{
  "norm_place": "pre",
  "norm_eps": 1e-06,
  "init_std_up": 0.0236,
  "optimizer": "soap_variant",
  "lr_head": 0.00792,
  "schedule": "wsd",
  "decay_shape": "linear",
  "batch_tokens": [32768, 65536, 131072, 262144]
}
Each number is 128 + 32 x the weight over its row's rms, rounded and kept within 0 to 255. Layers, rows and columns count from 0. Numbers have three digits each. The size before them is the row's rms in percent of the matrix's.

# down: layer 11 MLP down (transposed), 768x192, rms 0.232, rows 140-175, columns 0-191
# up: layer 11 MLP up, 768x192, rms 0.232, rows 141-176, columns 0-191
down140 103:156167142118092187067118046082153164152154186205159149181072106134145111146097173138119144130125246112165183139144124125136134168129086073074097141122121140121123110150120104188111131153080122141107124163133139148142136086194124186106190111103127149100125104187104104086157161087116108167183100172124091078155130093121152117156132136201155121109128122119142112124109150150189120127106127118148112118109093097092099111149154097130059146080130105076126133076114156119128149208161136125176141137132141177114095160137188119139124152066134142084100121148082102144070137138105139122
up141 096:142110150065126090088191170144130109149153114156062191198138072127119150113093080119190108080179152143134165159108122054097086112189155160137114098173158117130158084131103140148113059092121141091128117109148115143116102139142158117109124162152104119118067124097079127113124149146118158156146123144234129063106152147121152209073144143072134150131120132111143161207083131160144122090157140140177138113123148148087121113063130128094053086130115198112124130104134140151144157115139092146120107136141152156088159155092133098170129130178145128131159195078140105084130140085164106110
down141 101:125128117144129125104155144112159094117076154172164146124093036149135130188139094125152142081118094142148120141149135094121159153088192143146144146203142163094129138160071197167105147110116097092101125142148090203143116110127048122141076131163142175108084125142158122097105196136137155116138135083107081088104151194162130102035121128185131153101099176136130120111181127122118167146086113136111146088073142127117148135085148100089102147149165163147111111161142118177057142127107130142122143120089159194148154133139123071079145150107098174099040164084132158140142152188086146126
up142 098:080169093135157152086190138154129113202077190141116119211138114123136090132124134127097129175101112188092113194113123139150071150083137143134141108099126120140138106149097103184075147150129103137161108134144135176144173142106112054182088114127212151153116114080106112116140139085153214112123195076138132134077099201151131134051108124134108120135126130144146115130142109119147122113098137120092108098092067121134174111101112116134151107174102131150084131096134112164160096082112097190126130120083132122159130081147120122060127102036070129192169107124115144093162124085115117123
down142 094:197114078134151207123072150130109146080153140097118156080129146115111125096124126106108224102052112177059108170148120142153114095109129132112135104159126124194156126134129141146124133108145072121159065122139185132157104126204185164143100141086129102146117115221193071117143122148105169114150123135151098124119132106116142171085125144123158179157088149123151078128118163183123115104146134190171127086100188122107147152145123144157102146121135168169119205116143122119116157159145086091132082080125116137172089098125119185093181135107149146125074109159082095148141117087083132075
up143 099:078099158167143156106165082154137073118082131173095142123087116134104200146157077118150140146148179137136106170119138138091096136185146091105110140105152127125077172075103106118114086106112110129072117100156138161168145093156109081147133115155073172134116130162090123102099156150094121154120114104119115136094117164090214156149121110174176106192137126112118072197148117129163140110094128109157166119148139082126124115069126029116127178205105142159088122161140132153159121042156165077157153124097188172100126154139092118139090093068104103135148123167127097184084110179109157136
down143 105:131087129094081141138070154139122101092131130092129084086153111141138146112146130129088073171107121185116137145178096084166085128096151106155134116142225073115144114109109140180134138148079129168060151068178151136080070150106093097164110132087177166148124099143123206120121127135093109167151112154140105085129053124085164111111088045141151113144113085176176121125170138088162131115130101098188103119083094168112150125075183178141162146150120163118147125111160137103117135061120126161183091073151189114138149106158089138105091152092129102105077135085118099113123105135164157142
up144 101:088146115107167118119149165166068144181077120173117110159135196177100103157138187140149129168093198117070080184111142124123140162136168106126122110090089177145141132127119112135152129082128063123132090165101167152072069173149143120103116096128063131115082111132083065124137153152105138111167169142096126109106132176101126170066175100161114088170156139202082114146139175093122143165131169111128209134116119114135172120052150126060094118165118118143106074148138103147176166108095123113168163093110153106130156146091103140116135166092086118069130146089086142124175102124110149093
down144 099:141140097087120125025077138111115150155122129197145122131127131179117133143105099173131144133097097165169163110038150132149158112160152166126116120174130148095079146127124116117131069102159117166138122085115138101128090110158082140161156154155071116159132078157107134146090111191087135120164147076142095075164129073097088104103154155133093164091141132138095094170106111087161150113136157113131140118151110150077140137122157149195128096044148154136136094109084088067105190159172163152121199163137133167071113110091145106103180111102187084115133147106176122064122090163154165091
up145 102:071202136165079170097190123203123193122123115118162130102122125044162146126175063117124132115116078108131154135077123116095118172123176134137126155150169140153140142073142122165137174145163129089205120154163174093120113174202142123145106127107150104148148192148154150136112156101129147118083137119125125139126153100119177131084115056121108143118119109123185132113134141158081121118175118160067117111072098056135128119086137111182083186202149082137137108110120112118084099183152111128104196133071173140160099157079113155166149146147099077139109144106124161151155148101087140131
down145 111:110163174119142140083153054161149069125186184116170122180121126106117151131156136096097100145164131135117159119116135129146129193132109170139102122118124086140129104131137170104133086162111120080084162129142137157154162124163160134068085147102127029105166127098064124174127141104137095098129154046170161070172138063131142091083176104096108120177181135155145118162115156127097157117096105148119127106158145115096119143108141132112080081195088195076126157122105099133125162150129169188112106100135150100164162061075092171143161153181118145153129051157108121104117157131100135190
up146 109:124156087132134128175090184120100072086157145149109099134138133121137067144125122089141147135144083173090073153111096126124158129119116133197096113106124150135107115119153198108147142171100091201172126121163071112156127096116135129083087170119119089113127105109081093187139117141168074112152172146095197111147147168144151193106151132073183139145167121108205133139133149106148076160081139145136145143050077071103172147116131112160183123085185180077109137158106168145138129114181128181143092145100108073084128172096094119099118151178154112149179155147148160168134130130076119166
down146 109:119135173096130152110167163114130137138077112112114142125137123118114114103130098181126189060152070113140081153159130175102130124114136152174119101090100127086126106161154081157107055054176144118113166167134106151123073148166157142121149157092169101180139144128148160107108132080206120109154127097194127156179195089117099122086084153143043130116121068121135051135112117123113098100117126143163093160164066163152135100093108115156094122137138141128149159158179110176178137152091122159112117146124171122081072166124103134112114045127142148150234160119085120091144124157150110123
up147 093:151145127114165128083211135183150120165090143126088092184165127099180165103153154170159172110109124122132165147134073150092086091165090137120095154145121093153176129126116093109149149076081139108137152111120154108184148095098090112174086113166148092163122100173153061123080106161209145104127115133074128169123150147138174134103084137202124084086106144151146097123147091112095127126145094115135137076140158160166146099083166101192141168106149155147121160085075129174109118147131090108142165099132116100074155114132149157135115116127132186104145109025101133170125091145123214087
down147 095:092148128100095167140116085133120075187112077112164186118068087109113068193140125118100144135102093147066161090112074146093135138075154130124140175115106113195133137145046145108121118101179115150102144137094124126109142169140104091078181111180170154150174100125124128122130196109082118192169152119136112163123136095107106100182169163162178120090152121104138125115087087145156092082076088085167113101115118141070117121142123149123141141048188145130161153153185130155131162152117082123144078118148118077084170126135166129069139138175142133181098147130074116102096159105143173120
up148 095:160156097097175117105185164161152086120120108149112076093127157128112162130126151181160120112086137133117161114111128193121128118134117088076166119155065161135103142114114140099163177152122121119148097074157174154084179103087063133122161152121109086083149136128174094118123087070144144110141096171133174063129120141171119103143205036121151128159137161123198097164143108122145143125176154190181215091076151144162168109109086161133166149133156120107154166123138148135143129156107125205178128154099103118156157090170106076089135072103065112118129146120151114097092155157164148127
down148 100:090138100151134065148046136086100120142197133155102171158095127193112141119146145120129142163051149136169202048151101152105125083085106112154146173069160102131149165100119104119123119120151170120127071102122129173065118165166142125146124150140108129129135134100094125168098074126169148171116149127123145130055122136090135081150156051159137124136192158151164147118151175123098129112101121104118070137108051106152179178140215149190156140168141121140126166122125098164180169108118134135169134136136136135148076126076160100161094086154144134137095091105190146146140093097108126098
up149 100:068082092091142135127128173141051078164069155188161119166123111153162109119112086142131115134114162112117140131145100107130108119080210133098118130122116161186121120108111138154103110134105094204138137071115118126139160135132073095159108093102105173047125142178148134127151095125090109104127091133145108083092148121102146077131122167176118109131153143091149127107103179169157180139153099147152095103106153093081106132096136142126120137116124026053136128115176149106078165185105150155154108159178105109178093152148093133146137091116132166141218116103058180174099113150142095078
down149 100:114122163135115116145106121142101140102150082083093177120072184121116125124116109081160146152084084119108139129119082181153138137124160214148118118129217092089148110127121098139104146128187140076105194141137178133096063120139119135051090133140127109184070133156164114067165154047145105116145145140133124117166150144158155161128152163158134096141101102133099120148125130105076100151106127095102147107178153097090112019181125168120158142123120142121125130147150147148119085102160143162092155077093107136110179156152146138157057114158046135129112169120148118052164164174122178127
up150 092:125096144114077032180150077157082135133098076099092135136167128116121176140135120152102171187117072125124138157134164123086154146094166163138140094148140152091121134143114099148166120198140111107094070152110124104114156131058183112162083122142147112116198184135108123133089166129104094158149096174133184113111060112165113078163145096110089123159145162156165141158153173133126140117149059135115121146110118109123102068090107137163121143108110153151087172139167163114128082151123158093107228137120125108212143127087153132101101155128170159112170182175106135184144074078133138113
down150 104:122125065161124041153075111140119132173092102150153112129123144131154162163152138093161153117186129118107163097132119098138127159161107109153207131127123097136135080100105107113158078107122051094050166175155080141155142087170071151148134071151160165087207127180100096133135152087142086147145093142073117134140093073147099121188158115152089059169141116127116117096117162164119124165088111156139106134137105117107116139166134167140148124167166191099139108122092131164147088184147195059175124086113131135149097091122148101082121162144109119095120201083098152108123165133139130170
up151 107:111131043065091119140092126100130168229118122122157119130138172120098139130123123104139129155148102111077115135160133140142124148125146066076102128087153077086051098119128081099144122130106149122179092168080099148137131106101063139203142108132120128139114134143094090100156178149166150165156160085112140112135056177150127086148104121163169163145114082074110148145055132110168133141152158106141117112119100095124199215122130162117145102138159133140118143095166131144181166108135098137169127142148160128154197117047145079154107075144117150166110184143150196144153126146177101113
down151 095:130153159118182120153121138146173124134085090124081102156106128123096157098147111179134108145121132089105150169108131094081152158148122154133060092154087172153108142093088074061226151132122082138184162126133117148100102120073156148105074187133102053114121082193148117095095096092161154124117133115092125121126156095153177135089149133042075145090136154099090103160139086138130151117171085105142152108106187098148128099137166144091139124118132127112192164142146140158124161070180118128149099153116148170162110110118096071191077139147180115069138128180149123174099130137171114075
up152 113:105126141166055138147173134150111077131137129148083125137166177110102154102134107128114132096138119075093097129126155122086161078168089122112132105148137201086137152099132143126148108150214131094103143112147090101100142146101190157151130100129112163132144179151093099150091179149189178092117124121168104101096167113080149151169140119174210083121130108149148157116070132169055086156119130161126088152171085094145156124142107111134177140093141231115140109156137132156140140152096129153101131135150179074141038146146115131181125163169068153124123074086164145087114102119116173187
down152 097:140102137146144093081101131152144066153146115120132089133105142100113173103101132110158033156096168111129065155135203165160091133159121204119167162129136098077121120139143088119093115136137160157134142146140117164132160109092127088133089118052153117145157153104156076180130083139144115190115149092121121120118163104166168173151086093099197065150176121079082112210177055144143110105131100116125118168115100150116132133121127126128120132066080144120165102166122065068082098113107128131108113184134240095153120110175169136135128136124153168112091121145141101101134143162145149144
up153 100:122143093152083098136079190110138159175135153106139086097074115160140096197104146151143135080136099087159176125089115187165155191130141127131145176139057099112146086121100170112164134111146065181109134121118148137140127145146062116147077123120176185073138112111123149131066133160169141176100113102155110199172151160073120130138123114074096126112089173130081116129125138098119146135182121089123089093170090116161163066134092101094153085137150113106169147091082094164102122159106149148100144176066093158153170111165173122135071143129120095166147104043163157132153165108134136117
down153 113:130065155088201139105131144131130116140151103101154157179123064057101169122102132067129120166144134094124116155131124115049138155193137153112095109151111183134167121161113148179132099182096061189133090100163096091095089163110128152112165137094133135125118088116183156167127174153134118176076166183118156142197136168102155082142156105154108137092139142180126131088137117111145114116103097136130130176142157176131136080106179069094120101097085129049118114087109154139074093145156167177225088105088143096130132109086101104199148116166126104127108116100120121139104138135133124130
up154 095:149122144120163132155132141163126117184133113106123133108158139185029144102131080138111058115103154144085152159101161103115158125136104136088103122136139115151062164168088103132113085130165154095167162134157127116080135123141139156119070153112152141176161151158163130155087051143109080142180139093122115079146133138075158165087069141205132127131149084103159186108136118141051086076196128174090168142082116111111073126133083078162082106137130109142157151128134126084115113127136178110129175144129097172147089120105034142141128142100092190138118160189102122178134118137112181152
down154 108:140124113131158171152133125067107105068126152076188153090170148159099125079106179100083132093168179160130225108104112124123133176052075181074116108082152178105170185139118128111131109122074173151198139091173114082164125128117098113079123165082096141092136085142133110159113131104149131159126140090107151141134178145127115076134073142136165151102119118108170097177141215099116119125100123136109112182145093108166089130102120096104165140188103143173151172136089139161165128157133138159184117057182091123136109142146107132087114169064131137137117138131131134127136068120098096109
up155 098:132122154145152109154171088132143126146083082159118117137120156088130122168126093129199118155135170123142141159156069135107129142120120149117098120164134129081223145131066148098119043127108192089126103102165129088146181109128149121065140153114150041155141140056129093078147102134139146129153161146202112191080097076158107200107096160175085193125057130130114166109109153141124125106090132108140112171109120106090136138108147170150103125178102181122102069101142167124163126141125113099133185098165183140080124172154103117102160149110121103092158144147156108209126136094128143144
down155 094:140165112118144138116120075105134114201122106164172145159179143065110083067128088199167120139101090143145098082167091103133122121156105163119094084139155143142082097165094113125143110113164089095148124177189123135153109136058101115153104100100088171089119110148161109135065105075126132139124175103134119095132116063099148174133130067142139137149068124143143121133166204137119111146140128068103144074138138107138079177090146174059108133195093095107126118125098144174100077137127114172150114160217153153121117157071170091083104198139097137126130169136140139126141126107132152061
up156 096:130102140093153099142128159142143144142083112148157229149125198093120151198116162142097132140111178113084128138113169116158126100047140116104076166163087128126115134122160152121126137115119131102083139145104152124146047172092186192119106116124155136098144116086127180120107117119207125125109109159111140144132096130100090152135114169108096116146139070158112043185107130145165180136110121123121149089156144101147115122163082089175066148069078097078215103090143101148112107082094097085187158121070136129157130117166110148144161094149117107166122126152148112141102080076194111119
down156 092:099118133095157114114182113138092189148156115165121107055106128091142135150118166094126144147099116168129097120128174092129097137149141119095167114086104167080055089171017143134133121122087161133101185127089068126213154133101215115069172105126140116106101161159195121127119106101094186141108141171108102108089169119133176188180136119160104104142140158130129137095146116112094118121140145125149178085109187101114158117088105113106137163139147122108165102201068072119100104107156165143104141135167135144167100163159132102080145081146110138138127170099111155114173149069110102171
up157 092:158165100136174077124178117169140140139172189142151141111115070182156078150167124182146157123045155124126149112130124145093149165124130148090132146178129155128083097130175098130135151122185111133141131133134107087137144116218148132136098145104110096095117131163156115178134162171149018100088144111084152119104163175079142127094149087112110151123227122107116149119114160109127086120115112121083139094120123194109125148102095085136134075089133160161131127134100163135144153128195078182176140156095119114108066075142127143110185127054175140087142140091129067126119126070153132155
down157 100:085136175147126110113118178163139140106105120133114132147167090152168109116183138141138119104092154115135120139122173143136072131133156120132143156089124141140151090118133164115105076132156149108106178143137105138133114117084149071102072089119091138095106158130178126147127129098164135096145118154142111140216125126147189138068128069103158084128159064078114114057084098154066133136120158141157126160081191136201198133133107064137124161194178146101150101124163082117105101142169134089143110131166159115134126222179092160161095148041132104167151149104152134147127112212171097089
up158 100:117153114141131132175073106102152235143124115088089106121050144132156176235133143125123163135157110138164141087103106179127138147155128141063055203101101105115132166162119144107200158106100102160151136135124142131167118096082151089144132137114083120134138188138154124156140136130107154112116105146112183131132103115074178187130069168112147141117060126162120129062115161130136086110127066050111126111100140148174122088107158084081138130120148139121154105116126134178124178111074180116175176132120123150183135125065164145183142121101128136181136131092110118114114135125140122183
down158 099:132146099101168101141109123146161091174168053095110144144133144160156162138139169166093131171133157125137093162103159165060144145155132108137198136144143082120062136146129118114151082122107085171070147126157112138095110179112184108148167157118116080125114096118109115102113112157164189121159072148167103082081099130186104120119095137160115109087135163133105074103155088161168103097084046103055197152130183135103149098112196147111082133090170097151130149071110147214103159145122129134134153155090139109152132189134068085150123134133121144112091068107100174172118155138136148138
up159 101:155096137144146099162115145098115161094074157079157144074174109122149059153129115129134136067137092170102119128158138111146158135102146119119062094112157136148119113158111099089190155117194189143140125137122135061132130162098090189116113108130159147096108193106061114142095166137121182098079118156128125127160089210152142113179068094148109177138130083157134167134072086092164132122135122149117148119169171137150144131087137055168121128132138182122162115093173079130151127087077159201090185116139114144119093128146134148117119166124147160131088111187092063167084177106114165173
down159 095:152201125095116114092144155169130137114114156068147151160177120124133063143129147181127087183103093165176104125128128124142084092130099163150186086094137143142123102106162117158122114197073133066110150101119122124097153136117054067131219154175169116110133119129165137162142078120172087113132190160093104144153100106145120149117162124151081190180149126150115151153133149067120188115099149142101116086148116134196095138138117094135143109179105171108103135186143141086072080117170158093106085141082110091106160114153103095133105125100165199124118175122094107152103053120109100116
up160 101:078162112166173093123189075110120134140104109149153151065134120117121094138116105183139106165154146095111143177106134153115098161083149138105131142141149141121107149114183181134124127119070155085149112061127132124104150168143106170121171102134137156092124187131127123102096183102069115127123086098127137133197205179167108119110111101075097175079152173080112114181098092183175106087178096108123087123105101065158132208120136173055126137136092131104157115078110130144118101186103135098146131178083140162138122143148063080143122195128077134111147130153173135160124142119151184162
down160 104:147191167109085143144157116093158083095121119170099149218095095097140181138185150111096159154148135138119169106145127109118071119196109097144133159138162156133168131130083105088120083178146066145170135119124136070109141175113107111082159124105107160164123088110146128124157098158096107150144133203147100112166124131136148103141048109081123120125102112135155132176142053120082153152057133148143127145139142166085102108120114118198085129114182145129100131126135154161126127098176062118172119129114141111124051162138101158126153182109098113072094100123097128064131164229098113163
up161 102:163185130128193135181127087130119089086062133160142152153159161137144117133096159055110108144088159170105154105137105133198107167152153070112051152169105114136141172191097103144136075072077142108113145167124134167087109104121130146151135098152123154135100142077128137100131144128094117104148140092142122185157107149102111186141062110086092080184122090102121155113144115118127127165147113124167124162120104079121127079138103048169087108102169120107118201154118089119099199116129111066172061114149126111131115140164159166134151105162146164131062144150109168099112114158093096056
down161 087:093085168156082114115164143117129152186129143084138116094106133116096099129125101187129153113112234101100140088180177187002125109160090096138142105131174172103154126097158104088123174165104080205150134052163099151153166129103152091124097068103143171136118142118146130124142131086094161146146127063103164091153122113150166077162140126119118140035074177116132130092139102154117114139147169132085132154134094088111116136111094220067128116149098100055112092131103141150140154090141098115099131097141139117143089118132120099141118160106093101131119105132124148124144151137105162143
up162 092:113107192131122119143153130134126170086132134122206167142167101164137126128155130142139145121157082079117117125116079134132047111131107181111145117149181073194150167121112116131087172084130120123155108154166117120094120124089148151132083148127163150135138122079163101125112113134175081142093121111151123181160123134128090177121150088146138142097108099160159210182058173117153112164174170161114115152073135097174129132156067100119143141050104103106111087144080160058101170060184180150140216105126096108122153172182078095113064124119139145146107164159131082122120163124126123141
down162 089:111171139141102131155103121146168082141110129146122105114119151164116087207149089174111085136132023102129197126155120090213135133136113086140113111146114083175151161103109102137122046184137068102124097103116135127080127134086077141038165142154163138118127203048192085163136081131159109089113168142108106092091106074104132140104125084155141079152153124138132102141115108087140181139110091153139170087135123135086151135194183120147170145128158174162122129134145124178131149066128098152098114126104128151125129124132119182158106146094137091074162136144098148114116099093091146099
up163 093:133125123106075145130175106167138076123109193074115144105101043177133170171120133097100091101119168165068132167098146154107189190123175094143133129099115127189178087074076112105147142142089164096125154103092133102128182092115139120144068159116088148121152150119139102106155086153152116136142160063147158112170177134175103158149085074115141128101173108130109151128188102169114096170119183066103101148091089096114167081077139151080133114106101148094160163149102168160134165184146100174118091137149112112151111178124092157109145194107113143112167148143142127121173129155134175177
down163 108:119155154103135173121118142098085190074109100150130072100084165142097126140221128135065132064133142144084134072152146157144100160144126105152086153134186092075101197179094146124145168108127143094150122108113119093068122132148147131158181107136148165063155131085151167096152145117148097182092189157134095101185163137166128129108072096082137106169153143149084122146121062104133179153096144129162125170105141105158132062100113089152110110093053095106117107115174170147145157139101121122161169102119178099178143175138076186132140118141130101141132047129119135156147131160126158147
up164 119:121100119164099104124113088144091129163119148102087144063085128068132124109116114182096163144148152124085147104139128116182181107090127106080077183086138099140113135137122128152121092158114103202140168087079138096100154103145166108143140140112126203103129084161142048073128137129169125148151061178102096096129067142194146152133130150136115123194110079112101124137081152102133096122131130151110106070154172132066146125124163077095096136171139110157117148106168189138086105096144155126085173107135138157149089058181145121116172134070098054147153112138175077125143102154096180102
down164 120:105196115135113153148142129116185154134129155138131116158186136047136125077089132159183179115157202122137114113107162157121106151149172117134096127142112134158179142137061067122087171128120110162144112152144116115075118081088144089101166162135114093143157155179159175129081140096162136143126134076063146081141154087158116090168159106125120107144149086171134156083112170047137124164106191166121149124087161068129130153140099088148078098095175092172095101128096098119084103159132093151128159077092060127141142105137103131133119137058059127138166142130139149138095168065147081104
up165 096:158092104126125105102176105123162143160159080190127152161122147120178064081092150209145146088142115126208134152133170148099098166160175079160078091140163164123115107139050180152119154118166160077143138140106119123149128151179123124139103153141119142177135143131109114108140178174124104104170160126133121141171141100113090119140133095060095151070107116138156072191108123045048115093132111149173123147085075129093098102137112119055121129179104155161090105123139122142143193164090118121120136137133166146152145186148200102106159105106155076139090114130124098153081113130133136184
down165 096:109083122090056188097129119130102128054108078104159069170149157071166070118170105176137086093138134117174114096136066130163164126129122090090169150095111111081113144200133160146140148145141138112122202168130139095049146189125116101184149096136117139101128125122121169118107150178165129111154095121113148180194112108190082088114110170164101147077172132132138159107103072127127132122116126098145180103132129134136098132117123131167124127164135189104104110126127167129077133164134125105116109161088120147131145179098074125079094110163081174147135212115104187075140161125077119138
up166 092:137121128137165146111114130140121144133130091147139143114151118170051198174099175129087140145136149162112124180130135095109179176140171131092126172088152140117149064141165108155190169116123088129136122098061101078147130160145154163182096092151107187146123098093081123078100056078111100111102121117120146095143156161114133144149113113141173120146123086135125139167104178166134149159147156054160165117161158155131151126076099137092105065186150082138125123060146122152142123053096095107174158138166093209115155172130143107153107135057150095148133168194114127154059138097098096131
down166 094:120153118101095129116142125134120138153144172172099157149102131125189205098118123187159054198116125155127180076156121105091116115144161110121120156090147136159082114103136119151146104142113142115130167137159158176153073145147154084189052099181132108076177131130091118139153122107147130114073149144169151114093090097130160142121152105132091036113124187107116113175063154167111182148067140094117072119134150125129154117213128087125123171132131144057170120180051138127109087100112125178150116164083091121123140151114137055121171113172183145087082138108131125158119139112126136146
up167 110:080106119116161075157188154141115162146167069155144098163154093169145109088099097190162093127080149122177121126140142120117105092130130119117146157124148132164102198125095149202145036111076146074140118094097099094145123117116149146145164086147193112126121162139145159074116110149127089092123103133064156137148132136138061179179128121092192138181126125086137123133141103153111123086107082112172157152144152076103065158101086137129143103135126154115190105177165147128154123164110131158113121092133157075076160165078137163131087064180108087049111118110084103083148132119116167120
down167 095:100082110105095130114126152093153160141103097075111174113148161155116209129116066128071153122169080067083087196125126102198131112062122127141100132158123152080111112166144124153111114098094119058130150154144166169126153138087186137157130090139068057159087124156074118151171102140189144143152081154129149064123123152142156141189102140144097145104112124190139117111120108091118063124072128119116129127145084130095105145113095125096093079146104105172146170076117190166115148145135150100163135073176134145131086102146187138135158129145152141113138119142110125160198207126085097135
up168 101:149102165139114140141130066084077166138195136131151078099136146098103121169150142098122116083152128086137111107112095113137110110151171158144157099178142165089110161088094078207068137091147117111187087135117108120165166110135133107121137054144095153143100113158091089093170158148144067121157123169117073146178127127112142174171124140140146184126141155151173144126137094145092082159117122127049094094115127071126101139111094117091181179097139142087060195116119179120126160091094126182139188085098174118115160051144176116163119155104120118133156082108084157152109106068123102122
down168 096:096115078171153129139129153096132119132172108161058170094133150126118129140139177094133190150144102142094124141135124156164125113129136124165161125114170083132148195152121155090144201086081151089144150098100125132093107117088114118105095131139140096115166140136140176115155118069112130092078155112143160161165150148099100053154080151092149113115125093126095146095107117149153143194065067111123138174129094175153123113097124187185086115156083095187106095114167031133117151184131111128225127050137053111172158118148127172125167126106104170088090136153119106131152173125126164121
up169 100:068096131127059081132077101146154097115146142164113121121123130205099109119094149140193167116247149153108141154120105130123121090086145152115105182107143094147121163126130116122154124124172150151185105147175097147145150119089122150112125133134122153101158126050129169149126126140084130121144077059084114133104094103138120163118159158175169111116116158142048131161137187103057155117176133162165111131170139089064091092133122125086141162082152089094147068143113086110144154148129125139061101142090095128113083142128116194129128182122154082159127164140143133120185179143099082188
down169 107:141139147077184134094135127156111152152111120118111087115105126174126210147179137163115124124134156144146146151124055094105187149134163199106165173137131135128148156176168132133118170114138154162112100060133129092099130118103067125099123155161096188084159099163083126158154142137118171093127115134152094126128105108089152146120136130149113105054179127156149117113147169189124084116116120084092181132132069095162153141122101127116135162135147139122088130141144000157153115130142131147115124139108163095162033150136096184100137096151164136152041092113169137119111192161054164116
up170 107:147143079128218123201117120162075104158126095182168169145134174122110130162089133119066099091118174168146161134118124062146081148078137122183146127135095181052138154156144160130104169084123060098127161153135161062137155147093103135106096122115152169141061113117122127107114169127155173131064121131154126079111193184099153138090139097117064130187074113090137084115178111114132135119104100062129064162122141111124143150129157152149104114146152155157114128131124139145160130158127098172158158148145199191124102183115117139150164085140072088137116141144087174122133121133167141118
down170 097:085155127171134106101139182109139149157152135201117148138096164121141132150090060088093042115082165186107125161078149126111116132125140122124138115120157157130186152081140132113114183168110097171132081142073144076077147073084053125145110179136164104121072133104130187112124117211079130136140077146144166087165146105107161141110169176138172125139116127144129078116081100160151076142103091180120104175095125119128156091122191087183124159100097138127192095133158116063157132136120130131097145115118150126095111127121135124123188131040113128118098098075140156146170119110123116181
up171 108:118130129128087066168151093134105162195151084174142150167094152116121062144082110106095080137133058145087177153137142146133183169099151155108080134142137100109134119116145119088172138102117128151108076178131153167173145129151127134160131086103163148126183084131114172127162129150085111123124148140129087095159103221137100100112171134112113141155097100163129063141126115136146157095144093108082124119160131150165168140086077067153164160117171131134131131172187165145105163120105157116137166104088112131168090129116152047130118104092114198047230145114171145142068122111093111098
down171 106:115184145138128088126162162103180076098135141084150126125054176150146144109109113108113106114157113159122109150123134204205170083130103181146158090199130117096115111126156128106128185146176080106154112147127183094125162114154116177168142154141101158127164120134130076086133150146088164147095121128171022186087121077154127112138139091166140149092147147102104088113085190161104124091123149172129162110143121109121144136083198138104140106104157121153157166096068145122135171157133085174115119119095166117145191068134176089119114128136162133150144087137137154056109100074081141085
up172 088:158135074082109108112196117130128079127161152106133096154149124141139118109191126170138160149141114156143078194136139126096118155089113135139102117169203153200166159056118171148072157059119118133183127092106193053120158119144150110136098182105162097104085169106136098135096087157156174134177125143121109121122076065164176112090100082139080146132177131123101148101107131080177169124081159112074122137095110094090157140062160094155161117068096145182131122113151115138095132123146109178159131123137118125145187078100167113086159183110095153122103179123133140164146115123100140097
down172 101:147173099167096115128143104137114165132158106096114148165108146124118149145123081154050100157114137135092102117128148072168165129066156073137096113162173189072143109122115113135101161074138111114213160109194117112136087157132138143140130167133133103111090126108184097162126079150129124128092105103153113121076133117080191170127169137146107058119199093158145170082122115114049171172121195090096111126142125153117155080139172166097123155127085172084116108170122160137185157093111122138122118076165118128076080148099088127131182093123137110125165061185112142134097140112199132145
up173 099:124092045153055114116163124124123091110075124129123088151151163097084061174191098113135131114134105101145112179154128080184182117088048137127143107088098143115198105165131163147139122066127194140133111118099090110120138112091144108135139131090126125177124112116134090141095204153146185144165179142100099162125115134151112165092140166117127132120110111140113141125182129122176159089102138117139122150097146052129120164163102135097153189139181110192104072087116170179192118116079134168108123119121126148153084097149132124057100187041113109089137109151134135145128143181126113129
down173 096:113171113094150065159121137201088168162110135129138058164145126113148087043099184072177128144080166136133083119096178106152178064128105160173139142178097120144169079114076154060092083101113163101087119179109103143106069060137169129153155099164135162145149215116122176139069068106167173161102110157108144141136112148153133142118150099118121125090142153091130118147124146109159117064088141166104088143131117099095127063144181176117059095164111133135128073150145110089131145136148173135181121133136128157112150140132139147125132147153149135151115117128097160158100170143168106141
up174 097:111063133142091144174182169134155095083099138194106107060119108152147117152093098129117097112130114099094138111157056162129120093128113115138133163153118178145143099206148164090175086182128143144097118109146110126183107128048114120170134135108150140118130110131120147107132114180141115123173189139136115148109120135067113183135101152155143132182101134107078111108127122071076098163105149166073124123150192169157140115127108142065130120126168225139158107102085147119074131129124103166194077133122060186116164191106082187137144132157128128145131071111117102076116094130090132082
down174 095:081045074098122112070162147098123208124206030145149170143150150113125146125088152099094074137189202084208129114091074143145143105107083148125135075142129155100137111114156053144115096152156183171156099155133104108101087145151142108130156145113155148129174127138047116109120182124094144175154116108140162127168137095153099131144046138097137161158111145139187128154081122106149161106128128127100101114144155073130161158140143098138136134151112114129137108113083103126078101178157116114171132104169105109137121105143096117166159127147129156172111123123123104227137175152138121129
up175 106:087082121193134099167135108131106153207136093151112100167059143146068127118192146084116215145079163121104157148135131130138067127086128099178119173112181112105143090199151095136119108148198126153193187143133180116110116152089123185097149132118119105134134167120134136096113162134126126134102156156122068147108127135147124195181144160098064148081178116080140141153123111138127079144108042156128119112157199110150102119186152140122119097136136094075102123119178157124110140134144101118089141130176151105101104147092097128139094076128135134179169093146135177136102143077153072120
down175 094:126127141091175177159121175080098146092105158160151132167085163175107092168154128087200162091150174084150066108141162053119075143131151113151099134118160085133124138094116205123205111102154120042166130141128135195072110159072162131134151104117186134112148117157117142168140135067103089083168099117115196106137082101157146095152162099172137164145135158166096108116131130126164123167188151130152149128121110114171134122147144146139120094168103142101133089158100129106163145087146115121128131038107129054152091110156118108102125129186136133157123081112091152113142164066094152137
up176 100:135147139182141145127158114152134136127119044157180114122133141117133129117145171096168152114116126153156112116141099116123118168095122203151185131214105122113162099118134137109124128091081151156106120187162167119136177104117139102091112119099162101152087099130127112087117140129173151151051122160094065152074186105104153130161130146186102071084180143123046148120196155087139109123151117126169136082181160104171131120135087103115131136141140097036127093126075125069113113065126146126118146139126166140130159147130104095186066072014115140102140172119161143114111115121151118146